{
  "d_mlp": 448,
  "norm": "rmsnorm",
  "attn_scale": 0.177,
  "optimizer": "adamw",
  "final_lr_fraction": 0.02,
  "seq_len": 512,
  "train_tokens": 147300000,
  "steps": 4496,
  "dataset": "wikipedia_en"
}
Each number is 128 + 32 x the weight over its row's rms, rounded and kept within 0 to 255. Layers, rows and columns count from 0. The size above them is the row's rms in percent of the matrix's.

# layer 3 attention key, 32x160, rms 0.102, rows 6-20, columns 80-159
size [101  89  73 109 112  87 107  80 184 113  99  93 108  96 100]
[[173 128 143  71 163  92 123 130 133 110 132 103 167 187 181 202 113 150  87 129 113 115 136  97 114 154 164 149 107 132  61 144 124 146  75 106 115 108 123  36 120 116 129 115 164 137 146 119 114 105 125 173 154 153 126  90 158 130  98  46 173 105 114 121 134 109  77 102 106  85 106 102 118 147 148 122 104 143 120 122]
 [ 98 218 127  98 125 115 138  86  59 112  92 152 104 140 137 170 130 101 110 124  67 134 116 102 122 130 105 153 140  98  91  76 153 134 148 112 202  86 101 171 131 145 176 184 166  86 127 117 125 102 135 156 121 183 142  41 123 119 180 176 135 177 159 183 170 174 187 123  58 101 123 106  82 159 128 143 128 168 143  81]
 [134 135 167 136  99 121  98 126 155 106 142 111 162 198 153 112 132 109 104 149  85 116 126 132 151 123  72 106  79 152 103 199 155  92 111 178 170 118 129  93 150 148  85 119 140 118 130 176 111 115 174 140 186 132 144 180 116 145 127  81  97 118  62  81 125 156 126 161 126 196 154 168 166 110 153 117 138 113  92 134]
 [183 115 191 114 128 116  76 156 114  90  64 135 102 138 109 116 124 119 129 135 160 165 125  74 127 171 183 124 131 179 102 184 148  57  89 153 114  95 122 168 121 139  83 112 139 148  91 144 142 153 115 110 192 118 116 116 170 151 134 104 175  78 102  87 123 131  65 123 165 135 118 106 116 120 158 127 131  94 132 132]
 [110 125 146  98 119 152 111  58 153 120 178 116 164 150 141 172 106 157 101 122 154 123 115 133 132  80 124  94 169 106 162 152 145 213 154 136 171 145 140 119 167 167 198 109 141 124 151  83 144 121 138 162 137 148 168  79 122 138 157 153 183 147 174 188 100 159 123 113 140  54  96 173 135 161 127 179 103 159 122 114]
 [119 136 158 143 158 161 114 146 126 122 125  93 142 121 141 164  97 106  42  80 134  69  88 112 160 154 156 119 156 107 114 106 164 107 105 126 190 116  90  83 129 126 128  78  86 130 194 138  82 145 153 134 114 191 102 100 171 101 164 119  94  87 132 111 171 152 131 135 131  89 183 113  85 143 129  85 116 116  93 121]
 [191  96 117 111 162 123  91 167 159 140  71 117 137 100 103 121 122 132 151 117 147 133 178 108 176 128 138 162  95 173 108 151 145  59  77 128 133  98 139 115  82 141  28 147 117 152  71 168 108 154  97 122 143 116 113 160 173 116 128 114 118 109  71 124 135 170 160 113 188 144 139 122 102 139 128 123 128 142 120 133]
 [ 98 141 117 108 107 161 157 111 184 190 176  92 135  69 191 126 132 127 148 138 126 103 182 132 192 115 127 123 112  96  99 137 183 106 114 117 129  89 129  99  53 118 153 100 122 157 122 110 154  84  92  72 152 115 179 142 127 101 106 139 126 172 102  92 101 157 148 155 120 138 121 156 113 145 164 150  96 154 123 161]
 [ 99 159  86 105 109 127 127 101 133 109 199 134  93 104 111 144 151 138 104 112 116 106 135 142 121 102  82 117 155  78 118  93 159 201 158 124 143 182 125 118 133 105 194 116 108 130 198  73 135 100 141 176  84 130 138  69  80 131 121 136 129 173 176 156 127 133 129 111  59  88 121 146 134 125 102 130 134 129 133  98]
 [159 147 100  91 166 127 112 100 136 104 175 124 107 136 106 182 103  75 111 132 125 114 107 180 103 107 138 113 159  79 116 167 141 189 117  81 142 158 105 177 158  87 215 113 128 143 174  80 157  84 130 180  79 109 127  77 152 101 172 122 137 187 201 169  88 108 140 149  62  91  99 124 122 145 110 131 159 132 170 150]
 [158 120 135  83 139 154  54  86  68  69 177 145 111 131 142 200  91 126  80 108 107 114 174 109 157  99  96 166 108 132 102 107 147 171 142 127 141  91 196 166 183 173 156 106 112  61 196 182 151  76 102 172  90 146 141 134 168 159 117 118 145  93 154 121 152 128 104 160 111 132 163  82  95 166 116 105  78 105 129  92]
 [140 147 143  69 140 120  83 119 113 130 113 152 179 186 147 108 173 122 175 185  78 107 168 123 173 149  77 133 124 110 123 135 149 126 183 140 171 116 135 189  60 115 121 145 102  93  90 106 112 134 136 130  86 170  92 127 126 146 110 144 114 154 132 169 125 177 100 160 114 147 103 162 112 198 129 130 136 154 138 173]
 [ 94 105 122  97  91 204 150 101 160 147 123  79 138 174  99 161  89  48 131  98  94 124 125 168 127 122  92 102  86  89 149 101  91 155 137 127 133 154 187  74 172 147 165 116 156 117 108 123 188 165  95 185 119  86 123  98 115 102 133 147 134 170 156 112 117  96 196 103  93 123 130 146 140 193 133 114 153 112 142 158]
 [115 140 126 221 106 168 119 198 108 100 150 131 106 138 163 172 183 127 128  48 140 117 148 131 129 164 178  98 143 176 197  92 100  93 143 198 103 151 104 129 121 124 139 109 117  82 112 141 113 182 121 158 183 104 181 137 170 173 139 138 128 153  77 156 132 136 180 143  95 120 105 167 178 136 113  88 132 130 211 177]
 [ 38 102 100 109 152 120 180 135  60 142 160 134 158 124 128 121  99 161 119 112 136 101 164 146 103 143 124 113 181 146  87 114 148 115 148 175 122  85 139 133 149 105 137 147  78 101  94 154 144 136  50  92  97 109 118 177 137 121 136 148 166 118 123  94 100 194  89 151 131 138 150 101 101 111 106 113  95 120 129  87]]
# layer 3 attention query, 160x160, rms 0.114, rows 7-20,39-52,71-84,103-116,135-148, columns 80-159
size [ 96 114  88 107 106  94 102 110 115  95  91  95  97 101  93 113  95  96 111  91 101  89  92 105 105  91  84  99  95 119  93 102  91  87  99  99 103  95  84  96 102 101  91 119  88  98  94 112  99 125 100 108 101 100 106  92  85  92  85  81  96 110 102 102  97 101 103 111 107 109]
[[132  65 111 113  68 146 160 124 159 202 147 132  71 104 149 139 147 157 158 102  73 105 118 167 119 175 125 125 160 122 108 100 141 129 110 126 178 144 121 177  97 161 166 161  76 130  59  96 196 125 121  94 118 123 112 111  43 118 149 129 151 179 142 131  79 169 163 132 180  86 110 132 185 142 126 168 108 108 142 132]
 [ 73 172  83  86 148 123 164 103 128 112 104 160 150 132  81 124 112  73 141 181 147 116 178 206 126 132 134 145 148  86  96 130 122 156 168  87 130  81 162 101  99 136 117 187 132 114 158  77 115 136 139 154 132  97 152 109 116 104 108 139 169 170 129 165  92 174 149 124 108 100 102 126 106 121 105 150 145 134 144  78]
 [148 142 153 128  96 134  98 140 161 113 114 153 164 116 174 142 137 141 108 103 159 106 125  71 104 152 178 135 110 136  96 100 113  83 106 116  77 110 106 135 160 109  71 135 183 136  87 174  96 179 173 184 129 109 110 167 124 101 104 122 111  87  73  32  95 123 112 136 136 166 126  76 139 147 155 129 128  69 186 144]
 [101 110 126 113 138 152 165 118 140 170 144 100  96  98  90 134 109 107 155  81 104 163 152 142 121  97 147 143 155 102 126  63 117 174  62 129 168 163 120 109 143 109 199 172 105  66 145 126 102 132 104 102  69 147 144  94  82  89 177 106 143 141 166 158 142 150 106 120 142  90 156  47  94 125 109 177 149 103 126  68]
 [106 155 146 129 105 135 198 104 139 103 143 130 132 114 132 132 123 136 179 142 129 143 104 184 132 116  88 154 155 123 142 152 192  99 108 202 142 100  90 108 174 167 137 139 142  83 141 132 133  28 103 117 140 161 128 133 128 164  98  53 154 116 138  95 120 108 112 130 129 133  95  45 145 105  99 132 118  98  74 121]
 [128 148 130 149  65  87 125 134 131 137  87 203 169 119  85  78 107  98 106 148 162 145 213  74  48 126  81 139  80 191 174 143 105  87 126 138  92  99 134 127 160 143 131 146 111 113  89 118 124 104  57  82 115 143 170 167  92 131 112 141  64  70 114  75 132 150 115 174 157 179 100 203 115 129 118 124  92 118 118 144]
 [128 140 112 134 153 211 106 113 187 100 119  66 126 142 128 154 123 160 100 123 158 102  98 121 141 102 150 152 108 160 134  61 119 120 148 145  89 135 105 142 155 147 117  54 123  98 154  86 134 133 143 172 102 149 115 126 148 148 110  94  89  73 142  87 152 167 137 110 118 200 124 100 127 125 131 167 135 143 135 111]
 [130 139 100 112 114 121 142 127 130 138 185 170  98 138 141 135 195 100  95 114 106  77 140 183 132 100  97 103 121 114 103  89 118 211 139 117 115 147 123 144 162 136 163 141 170 162 125  83 125 146 173 168 119 101 186  71 102 123 132 181 101 160 152 153  99  84  96 128  76 106 110 183 134 157 135 115 135 174 154 119]
 [108 161  81  82 175 122 162 119 138 182 179 116 107 117 109 155 147 199 114 175 114 151 118 154 149  96 105  97 151  82 137  84  62 186 194  98 128 114 134 135 152 150 170 171 108 126 145 120 117 138 134 183  77 162 136 122  80 138 165 118 153 169 151 154 108 114 118 130 121  54 114 152  85 114  94 132 156 159 122  96]
 [ 84 130 195 174 101 108 136 115 155 109 130 154 126 148  59 127 129  76 132 103 134 180 148 148 129 177 120 155 132  86  95 114 140 123 192 117 130 108  76 114 125 128 150 146 122 132 111 123  84 143 208 108 160 110  90  93 126 116  83 132 126 137 123 178 112 113 156  97 152 140 125 187  92 112 110 127 146 124 185 131]
 [132 121 121  56 171 118 113 122 148 168 125 152 206  96 111 165  69 113 146 143 145 162  40  62  90 133 180 147 125 113  94 104  87 105 157 115 101 183 141  91  94 170 163 140 129 113 125 123  95 126  94 113 118 171 157 154 128  90 128 127 140  89 100 127 121 130 174 127 140 103 154 147 143 156 141  77 143 100  88  66]
 [173 123 139 150 135 140  70 113 182 131 121 143 135 155  76 130  92 130 106 116  99 137 146 193 142 152 137 125 119 130  97 137  79 150 150  77 130 159 139 152  82 139 135 157 106 130 110 181  56 132 162 169 145  91 110  99  59 148 133  97  65 140 166 144 138 153 145 149 151 134 132 146  99 134 115 157 120 171 196  81]
 [157 139 112  78 177 138  78 153  83 171 124 128  64 133  89 106 124 196 119 148 110 136 117 144  88 118 190 103 145 151  96 104 125 132 110 101 157 122 188 170 100 118 128 168  98 150 167 171 132 138  91 134  82  84 120  62 170 145 202 102 166  90 104  79  71 176 125 114 130  55 127 131  48  85 143 150 114 171 131 142]
 [186 100 163 125 147 151  68 172  96 167 120 103 118 103 165 148 166  64 160 122 148 150 112  91 156 138 139 110 127 129 108 189 153 108 114 156 119 160  92 156 176 134 131  60  95 184 101 142 112 115 120 108 115 173 157 118 165 137  49 147  95  87 118 121 166  35 103 101 114 137 122 148 149  97 139 128 117 183 103 160]
 [109 125 145 116 145 108 166  85 158 190 145 120 142 131 105  99 133 182  86 189 152  66 114 146 113 174 133 149 135  93 144 177 163 114  95  91 135 127 132 193 142 147 158 104  91  87 144 135 142  96 138  92 128 104 216 196 180 106  95 111 114 120 132 167  80 160 177 102 111 129 119 139 114 111 114 105 107 172 126 120]
 [163 156 118  86 167 112 109  67 137 149 159 148 110 165 160 113 156 150 183 174 137  90 146 145 125 121 148  68 119 135 140  85 115 184 133 117 145 110 118 117  84 121 154 158  92 101 154  62 122 140 126 133  99 138 166  97 109 150 125 144 147 133 165 125 161 175 143 158 144 110 132 177 120 114  74 119  82 132 160 134]
 [127 106 171 160 104 164 142 101 145 117 150 180 157 159 153 115 114  98 151  91 160 114 130 115 137 170 107  91 143 168 153 104 128  65 108 108 157 111 142 116  29  96  85 125 145 102  91 169  58 166 174 123 155 138 127 165 159  70 106 123 137  97  76 110  93 126 102 175 115 138 139 138 168 146 149 191  93 123 165 107]
 [141 106  80 158 113  86 176 194 105 132 108  95  88 138 152 121 153 125 193 129 151 104  93 151 223  95 159 118 134 105 136 103 167  95 136 158 101 111  74 118 121 101 159 168 100 135 137  88 148 110  72 120 118 156 208 145 146 112  98 159  67 106 160 153 138  89 108  87 114  95  89 119 123 101 160 146 110 102  55 171]
 [119 147 144 140 130 142 135 124  95 165 146 198 153 164 135 153 130 118 159 130 162 134 152 175  92 133 112 164 135 115 147 133 106 110 129 110 130 118  74 186 172 143 118 118 115 140 132  81 136 107 161  90 127  91 117  88 112 109  97 152  78 163  97 168 143 188 175 128 153 118 140 143 135  99  54 117 152 129 214 170]
 [100 149 151 190 106 128 180 170 142 135 118 122 127 126 169 135 122  92 169 101 144 150 139 114 154 180 141 121 159 176 152 163 153  81 151  90 156 123  84 177 116  71  78 129 125 136  81 141 108 137  96 120 135  90 104 101 111 134  80 123 122 120 104 169 138 173  92  73 124 145 112 109  80 123 145 110 181 143  60 146]
 [101 113 129 122  98 143 103 139 118 100  75 133  59  73 162 155 133  62  96 124  92 147 101 115 135 128 105  97 117 148  87 110 154  95 116  89 179 157 145  66 150 150  79 134 161  92 116 159 112 128 155 184 153 136 113 105 112 104 117  73 158 155  86  97  97 152  90 112 102 129 167 105 105 140 107  74 180  97 102  70]
 [119 135  69  86 165 152 105 110 177 151 209 152 124 114 113 154 139 107  95 149 106 146 127 167 119 115 123  98 140 136 169 120  81 183 122 119 140 171 155 144 119 136 162 127 139 155 107  92 149  97 143 154 112 174 160  65 106 111 146 159 156 193 148 203 132  82 142 134 129 110 103 116 134 106  78 150 185 104 146  58]
 [125 146 104  51 125 131 148 111 161 167 162  97 126 124 112  98 149 165 151 127 110 127  79 143 119  85  93 124 158 143 129  98 116 174 157  95 134 135 151 132 176 129 173 137 107  88 142  96 118 103 123 125  81 138 146  97 108 137 152  83 167 177 143 138 146  84 134  57 118  91 112 163 111 179 106 163 170 165 123 113]
 [134 188  83  43 129  84 113 151  90 168 166 147 182 141 129 148  75 155 121 100 149 115 126 122 124 157 156 123 165 153 136  84 128 115 144 100 163 150  62 149 162 153 126 143 110 175  91 127  81 112 190 153 135 204 161 136 123  96 151 124 140 126 124 145 152 167 130 154  81 150  99 119 143 115  97 134 136 197 135 124]
 [101 142 174 160 164 107 189 127 169  79 127 114 153 102 130  94  99 116 110 117 132 144 156  93 206 180 167 151 106  94 115 204 130 123 179 158  99 182 100  89 137 132 153 140 146  92 145 115 127 104 102 115 136 122 141 167 134 151  97 148  60 152 190 152 153 199 205 133 160 141 104 107 145  98 131 127 104 155  91 137]
 [178 119 149 116 132 166 157 196  76 125  93  99  89 170 138 134 116 101 140 120  82  66 121 101 123 153 125 169 196 132 131 207 111 162  57  89 117 149 162  88  81  80 154 123 128  77 188 135 118  85 125 135 107 161 127 130 142 136 177 172 147 150 148 155 148 209  64 173 115  91 133 114 147 154 135 129 122 117 139  91]
 [ 94 132 134 178 152 146 145 121 144 114 136  63  93 158  53  70 187 103  91 165 109  79 161 168 131  96 110 135 104  78 109 124 132 110 143 135 127 116 136 124 126  87 149 137 201 141 172 117 160 198 128 169 135 141 102 186 106 191  95 135 173 114 137 122 112 164 158 137 133 158 116 117 121 175 192 103 117 108  66 147]
 [206 137 125 143 136 105 113 175 180 133 152 107  96 117 148 129 120 147 147 152 135 113  74 143 101 122 193  77 139 183 134 121 120 116  79 112 162 113  69 134 117 123 127 106 139 141 106 170 107 104  96 142 183 136  94 165 117  67  88 113 163  90  94 100 154  60 127  96 150 126 106  77 141 202  99 117 115 177 179 139]
 [149  81  86 151 193  94  38 152 125 133 146 219 129 124 129 136 154 179 149 130 168 120 129 152 133  74 157 119 196 167 101  89 123 131  91 109 124  73 149 172 120 133 125 113 127 147 148  90 159 164 183 137 117 197  73  98 142 165  99 153 109 108  95 155 109 137  80 166 169 161 136 186 118 101 127  98 129 146  76 108]
 [147 117 140 133 203  93 142  83 119 150 125 145 114 119 120  73 143 186 153 191 104 137 117 205 132  78 141 119 151  66 143  97 170 170 153 131 168  96 124 131 127  97 146 188  96  69 112 102 135 131 106 133 116 117 126 128 125 139 182 217 123 146 137 151 174 139 146 137  99  98 120 142 112 115 128 134 125 173 153 110]
 [120 125 137 190 141 127 157 144 104  99  84 124 178 137 141 124  82  86 135 122 163 118 155 133  80 183  97 148 115 174 128 188 146  84  68 144  74 113 155 141 122 164  94 110 112 138  87 162 143 151  94 104 146 163  82 169 152 147  95 120 119  89  62  72 132 112 160 180 144 151 120  72 154 135 213 138  84 151 139 100]
 [110 116 116  98 155 153  93 109 152 143 143 139 125 176 183 170 164 154  53 120 155 165  90 121 181  95 125 144 127  87  76 132  84 155 135 123 103 139 110 119 130 137 143 109 178 137 160 148 246 105 127 140 155  80 134 112 105 115 124 164 158 201 118 158 152  91 171  95  68 119  73 114 162 109 108 140 131 112 146 137]
 [163 102 133 117 122 141 163 144 131 124 130 135 184 137 154 115 159 150 124 143 155  61 148 170 151 100 107  96 126 160 122 110 127  85  42  72 147  93 112 156  65 138 127 123 134 125  82 118  96 148  60  68 152 159 209 200  83 117  94  99 105 102 110 126 115  92 111 101 172  94 120 187  97 162 124 142 173 171 118 126]
 [112 134 122 108  86 164 108 161  97 155 111 177 155 123 144 154  40  93 116 153 136 159 103 103  92 133 136 131 148 132  87 169 139 110 165 147 153 125 139 114 137 137  90 142 114 132 140 170  98 128 135 113  88 105  92  56 100 133  98  97 125 137 111  91 173 168  85  85  88 142 146  80 115  99  83 193 107 106 140  89]
 [113 169 114 145  56 126 200 145 172 108  80  92 103 126 129 114 100  75 144  57 113  90  83 117 142 148 101  89  89 163 151 144 133 120  98 116 107 185 142 115 136 131 125 125 170 134 103 103 200 162  67 143 165 177 109 161 130  86 104 112 127 110 148 106  98 143  90  85 106 123 155 137 146 140 159 169 140 146 156 122]
 [104 152 131 124 140 173 182  85 160 137 146 153  99 138  77 145 156 141 191 218  85 105 128 132 122  67 122 137 184  68 163 127 152 166  78 151 154 146 132 140 142 105 170 103 131 116 157 108 132 149  64 115  64 118 182 120 107 113 157 145 147 187 152 151 116 118 151 159 107  79  80 146 107 106 116 183 135 128 134  61]
 [121 136 105 107 163 119 141  87 104 134 184  94  88 115 119  98 165 184 141 154  80 160 136 166  89  89  93 140 129 116 175  93 104 202 124  95 157 135 108 141 128 133 176 140 117  88 134  74  91 135 152 123 111 166 131 121 112 134 171 138 156 139 202 115 134 117 103  77 134  46 121 161 113 126 124 133 169 149 107 101]
 [131 190  89 101 114  93  65 176 161 145 164  85 112 142 141 177 146  94 158  80 104 164 139  93 149 158 102 134 151 135 184 148 185 110 101 106 158 121  77 128 126 141 129 156 100 157 125 101 148 151 147  91 204  91 161 133 155 133  70 102 182 162 144 138  80  29 121 118 112 152 138 106 103 169 113 104 115 163  81 137]
 [118  78 123  99 130 128 107 120 156 150 159 155 113  99  99 133 125  89 147 104 129 188 108 114  94 135  86 127  98 124  89 108 197 156 176 148 137 116 146  94 134 146  88 145 124  89  84 161 148 132 193 145 147 143 120 109 123 205 114 150 152 109 133 141  93  97 146 163 138 168 109 107 211 167  77 158 136 140 171 141]
 [109 189  86 117 147  99 153 122 147 142 145 116 141 133 168  70 112 169 150 134 128 174 164 183 111 128 120  98  70  79 157 115 198 126 127 126  95 101 155 130 100  94 107 129 116 109  88  88 145 110 203 160 169 143 107 146 131 137 160 220 120 170 170 186 124 170 136 107 125 147 172 150 132 107  83 117  75 163 152 150]
 [162 108 125 131  95 160 126 126 122 148 133 121  71 109 106 110 123 159  86  85 127  74  93 134 115 119 133 188 127 138 155  76 151  88  83 182 134 135  99 136 132  94 140  89 133 135 129 170 112 176 129  77 172 142 187 134 127 130 147  96  89  89 131 147 162  87 121  76 185 107  76 173  79 132 151 216 134 127 142 129]
 [164 138 157  79 136  96 155 114 209 100 113 126  59 150 106 146 130  76 119  98 120  91 149 104 121  96 111 122 135 148 140 102 135  82  67 151 143 117 146 180 101 133 150 140  68 113 113 108 142 131 149 115 150 148  70  86 128  54 120 192 104 100  91 171  85 143 121  93  82 119 189 105 164 159 171 102 163 199  78 140]
 [121 136  93 143 115 140 107 180 159 147 187 131 209 122  75 198 118 117 180 159 155 158 153 137 204 131 158  97  83 124 134 135 148 140 108  92 102 150 105 132  99 129 146  79 135 110  82 120 140 109 134  92 131 154 107 153 110 192 117 148 122 151  89 132 136  81 151 182  94  97  82 104 175 137 114 106 141 120 122 119]
 [175  88  70 145 152  94 105 143 113 119  86 179 120  50  78 142 107 132  94 134 148  68 157 115 106  95 132 161 111 108  88 102 115 157 161 156 146 112 129 139 119 165 164 158 141 138 140  78 138  95 104 114 115  93 109 140 115 109 162 175 122 142 178 144 158 139 105 142 163  98 157 177  94 120  72 148 153 180 149 140]
 [121 126 118 106 137 149  87 139 159 144  99 202 160 173 125 124 104 137 123  97 130 117 157  55 115 189 141 140 116 150 152 145 146 121 129 134 159  71 119 204  59 154  83 149 156  81 114 106 123 176 149 162 117 119 108 149 159 135 154 136 107 137  72 129  93 165 167 135 112 189 124  95 117 134 147 151  55  49 168 140]
 [107 155  73 111 122 148 156 123 115 121  96  77 103  95 111 171 101 147  86  91 116  87 137 108 109  82 136 155 146 108 120  80 123 170 127 151 118 146 116 147 170  92 169 154 127 112 168  95 149  54 118 171 108 127 169 113 119 107 152 149 120 188 177 126 126 109 120 100  82 153 120 125  90 137  83 139 170 160 164 116]
 [135 106 144  97 104 126 131 101 140 113 123 145 143 163 111 106 144 141 154 130 124 160 209 116  56  47  98  73  96  92 195 139  83 146 140 104 119 118 171 170 176 179 161 126  88 115  86 165 192  96 155 137 127 120  97  64  94 141 153 152 143 114 127 176 116 180 134  66 177 110 114 145  89 162 113  82 210 186 144 135]
 [ 48 197 163 190 100 127 110 151 109 114 124 122 127 142  96  90  63  85 167 146 171 174 122  93 109 165 135 138 162  93 124 165 106  89 116 128 115  70 120 119 135 100  84 123 116 105  94 118 153 142 132  90 162  98 112 122 108 118 161 122  87  85  88 119 169 174  95 126 162 186 101  93 145  74 139 100 158 117 123 117]
 [125 165 146  78 120  91  70 135 168 153 136 210 111 144 196  98 142 124  81 164 113  84  90  61 165 111 112 141 182 133 145  86 185  71 138 137 135 140 152 118  65 147 120 129 124 152  86  76 176 156  99 174 124 135  92 136 128  84  95 137  87  79 135 133  83 134 125 106  89 109 201 134 139 137 124 115 130  68 105 141]
 [127  69  88  69 151 142 127 100 110 133 128 191 117 128 132 157 149 162  84 124  94 107 139 147 136  90 138 146 183 130 135 101 114 187 111  93 125 131  98 156 103 122 194 176 123  77 186  70 148  89 108 141  81  96 184 103 110 131 127 176 114 162 180 196 151 127 141 139  95  92 134 152 145  80 120 149 149 148 155  99]
 [135  82  61 121 171 147 161  92 133 149 157  60 104 127 118 133 108 176 143  77 112 142  63 174 138  82 111 131 150 141 121  93 116 154 149 150 122 138 104 117 187 122 140 183  86 136 164 126 144  88  90  81 103 178 109 136 139 153 150 150 153 141 133 144 126 129 178  84 154  79 130 209  59 124 117 127 116 146 166 120]
 [ 32 130 110 134 143 148 211 103 114 128 141 134  90 103 123 170 136 145 175  65 157 135 134 138 133 114 118 139 161 124 169  93 204 149 168  85 160 121 143 121 132 129 131 227 169 137 130 108 155  64 195 103  96 127 158 124 110 132 167 193  76 142 118 110 153 125 127 177 119 136 142 172 104 138  75 127  70 115 131 137]
 [115 160 171 167 150 122 115 164 177 153 166 130 124  65 130 143  79  73  93 190  97 182 106  49 145 165 109 160 104  66 164 167 195 106  50  49  79 148 145 201 164  84 124 104 157 162 111 148 143 117 151 110 134 104 149 139  75  98 148 133 160 120  99 142 138  91  74 125 136  98 123 140 165 134 126  80 164 194  77 136]
 [121 107  96 116 153 120 126 156 138 103  75 184 151 157 109 129 129 175 142 107 126 139 136 137  52 117 111 155 200 151 125 122 132 144 124 183 109 143  97 127 104  75 125 158 122 168 141 110 151 114 113  93  90 149 191 163 133 120 136 175  70 160 164 137 115  78 166 118 131 113 151 162  98 131  92  79  80 134 160 164]
 [117  94  92  96 150 143 130  79 100 147  80  97  98  95 138 113 176 157 149 147 136  76  98  71 122 110  99 105 124 119 151  62 166 169 106 102 128 117 175 161 148 172 182 167 166 125 162 154 135 101 163 115  75 164 180  89  81 113 190 109 184  65 185 110 196 122 182 135 150  85 152 104  83 126 150 107  76 155 102 120]
 [164 147 184 145 108  81 128 109 147 192 135 105 149  95 182 138 164 137 134 154 152  90  95  86 141 111 131  18 103 147 158 100 102 137 201 172 122 127 149 147  91 145 124  85 153 143 113 150 170 119  92 145 132 142 120 130 176 134 129 133 198  96  78 114 138  97 119 102 123 110  76 155 125 123 160 105 174 136 117 158]
 [ 78  98 135 116 165 117 140  80 108 135 125  97  92 137 177 164 192 128  85 166 158 124  83 124  49 138 106 166 119  88 120 119  82 152 121 176 146 102 132 105 148 124  88 142 123 153 135 151 128 144  97 148  94 140 144 170 163 118 143 100 163 161  93 177  92  79 140 168  57 155 120 147  78  39 125 145 110 186 215 128]
 [169 170  95 166 194 132 107 152 115 118  59 149 144 177 110 105 113 157 139 146 146  78 129 149  79 110 112  91 129 122 115 148 168  99 127 141 110 110 176 128 104  97 128 155 136 128 177  85 145 105 135 118 158 115 134 123 128 166 123 214 132 129 186 129 138 185 131 135 157 131 121 192 159 109 142 113 173 198 135 159]
 [138  84 154 184 116 121 131 162 119 149 110 151 166 121 120  85 124 110 154 101 114 116  99  51  90 148 158 157  91 130 151 175 177  61 104 138  84 114  93 132 125 119 109 134 189 128 112 116 107 185 151  73 201 150 127 110 178 130 107 118  96 116  86 112 148 154 128 161 149 188  95 113 157  84 129 160  72 107  82 134]
 [156 152 184 110 108 118 157 158 146  82 110 128 119 136 122 108 109 114 105 150 128 120 155 209 102 130 113 117 121 172 142 157  81 103  78 148 138  92 176 199 108 125  70  74  74 165 126 118 123 134 141 130 119  97 163 218 146 144 113 126 101 115 102 172  94 154 101 131 165 115 198 133 147  93 188  55 142 162 131 127]
 [139 153 173 116 142 103 116 151 139 124  73 168 170 115 193  71 140  90 124 161 191 178 147 104 140 159 118  90  95 156  98 155  69 122 119 134  73  83 114  67  99 108  67 105 133 153 127 181 120  83  90  72 125 125 190 155 144 151  45 133  91 110 118  86 173  91 116 135 153 155 101 145 148  79 114 122 112  76 131 192]
 [128 178 184 146  95  92 108 199 115  82 114  80 149 117 110 114  74 116 150 126 163 116 105 127 133 181 123 103 143  79 123 138 135  72 173 173 120  98 109 164 140  89  70 127 150 144 141 131 105 137 137 115 174 119 116 113 169 114 135 117 102  92 134 118 126 168  92 176 146 112 126  90 184 121 115  91 131  98 131 173]
 [ 85 119  91 129 120 127 105 148 170 110 123 168 134 173 133 135 158 167 111 103 119 109 137  19 109  95 177 160 103 154 188 103  80 125  92  91 135 204 112 139 139 156 114 172 148  77  84 135 128 164 126 176 124 107 120 148 142  85 187  87 110  91 105  78 157 118 176 143 101 139 167 132 155 184 128 200 112  68 140 112]
 [144 131  81 127 145 148 148 113 100 179 190  63 113 117  80 122 148 166  94  86  85 147 134 127 124  88 162 167 141  58 170  93  63 182 132 125 157 196 147 150 195 117 176 174 169 130 138 117 144  98 123 151 108 111 156  79 125 155 162 139 129 152 189 141 128 117 119 150  79 105  97 147 164 155  90 135 155 187 121 136]
 [108 119  91  87 125 124 128 113 120 109 162 135 104 133 146 197 136 188  94 113 136 132 118 133 120 105 128  96 141 123 163 114 161 190 169  89 112 108 155  94 157 110 176 102  77 100 185 105 132  85 142 132  55 140  82 111  79 116 145 138 182 184 170 158 123 129 118  81  87  98 174 159  73 121  81 168 126 137 135  94]
 [131  94 112 141 158 129 119 133  75 200 142  93 129  87  44 166 138 137  79 136  88 151 188 124 105 177 148 148  90  85 146 132 136 103 111  94  98  95  81  60 115 119 155 160 202 121 117  89  66 109 152 113 111 140 141  97 118  98 163 126 163 165 160 138 129  94 124 131 141 102 104 102 127 109 109 126  81 162 119  92]
 [200 133 173  58  63  91 163 130 171  77 124 173  89  85 121 204 113 129 114 165 121 115 159  77 121 168 115  72 144 140 118 102 166 133 155 118 145  62 134 113 124 125 104 116 105 163 164 151 155 129 145  83  85 134 173 126 166 121  95 126 113  81 138 167 123 131  77  87 170 113 121 113  74 152  95 144 115 105 141 176]
 [130 130 119 116 131 124  52  90 168  75 128 107  88 166 143 145 144 159  98 113 131 107 167  71 129 150 164 116  81 147 190 101 118 138 167 120 189 124 150  93 116 118 110 156  74 122 200  71  91 133 189 159 176 126 119 119 132  47 160  90 139 183 132 155 146 148 143  95  93 150 114 108  81 115  91 219 147 126  87  55]
 [124 157 131 125 127 160 137  59 166  80 100 126  63 151 175  97 147  75 189 101  76 130  97  97 119 141 142  78 134 152 128 103 138 101 107 167 155  57 181  90 106 102 124 131  94 133  91 104 168 124  97 130  95 124 143  76 117  82  77 139 174 142  94 124 111 163 117 105 177 182 167 174  67 125 128 109  83  67 130  98]
 [128 104 130 188 157  89 122 175  88 115 120 140 164 168 155 181  96 151 156 136 176 139 106 151 114 159 164  90  97 111  91 143 164 114 162 109  88 119 142 186 107 143 127 146  85 158  87 118 158  74 133 124 125 157 160 158 118 165  80 179 130  75  59 123 145  90 166 159 168 102 134 177 177  73 129  54 117 156 122 173]]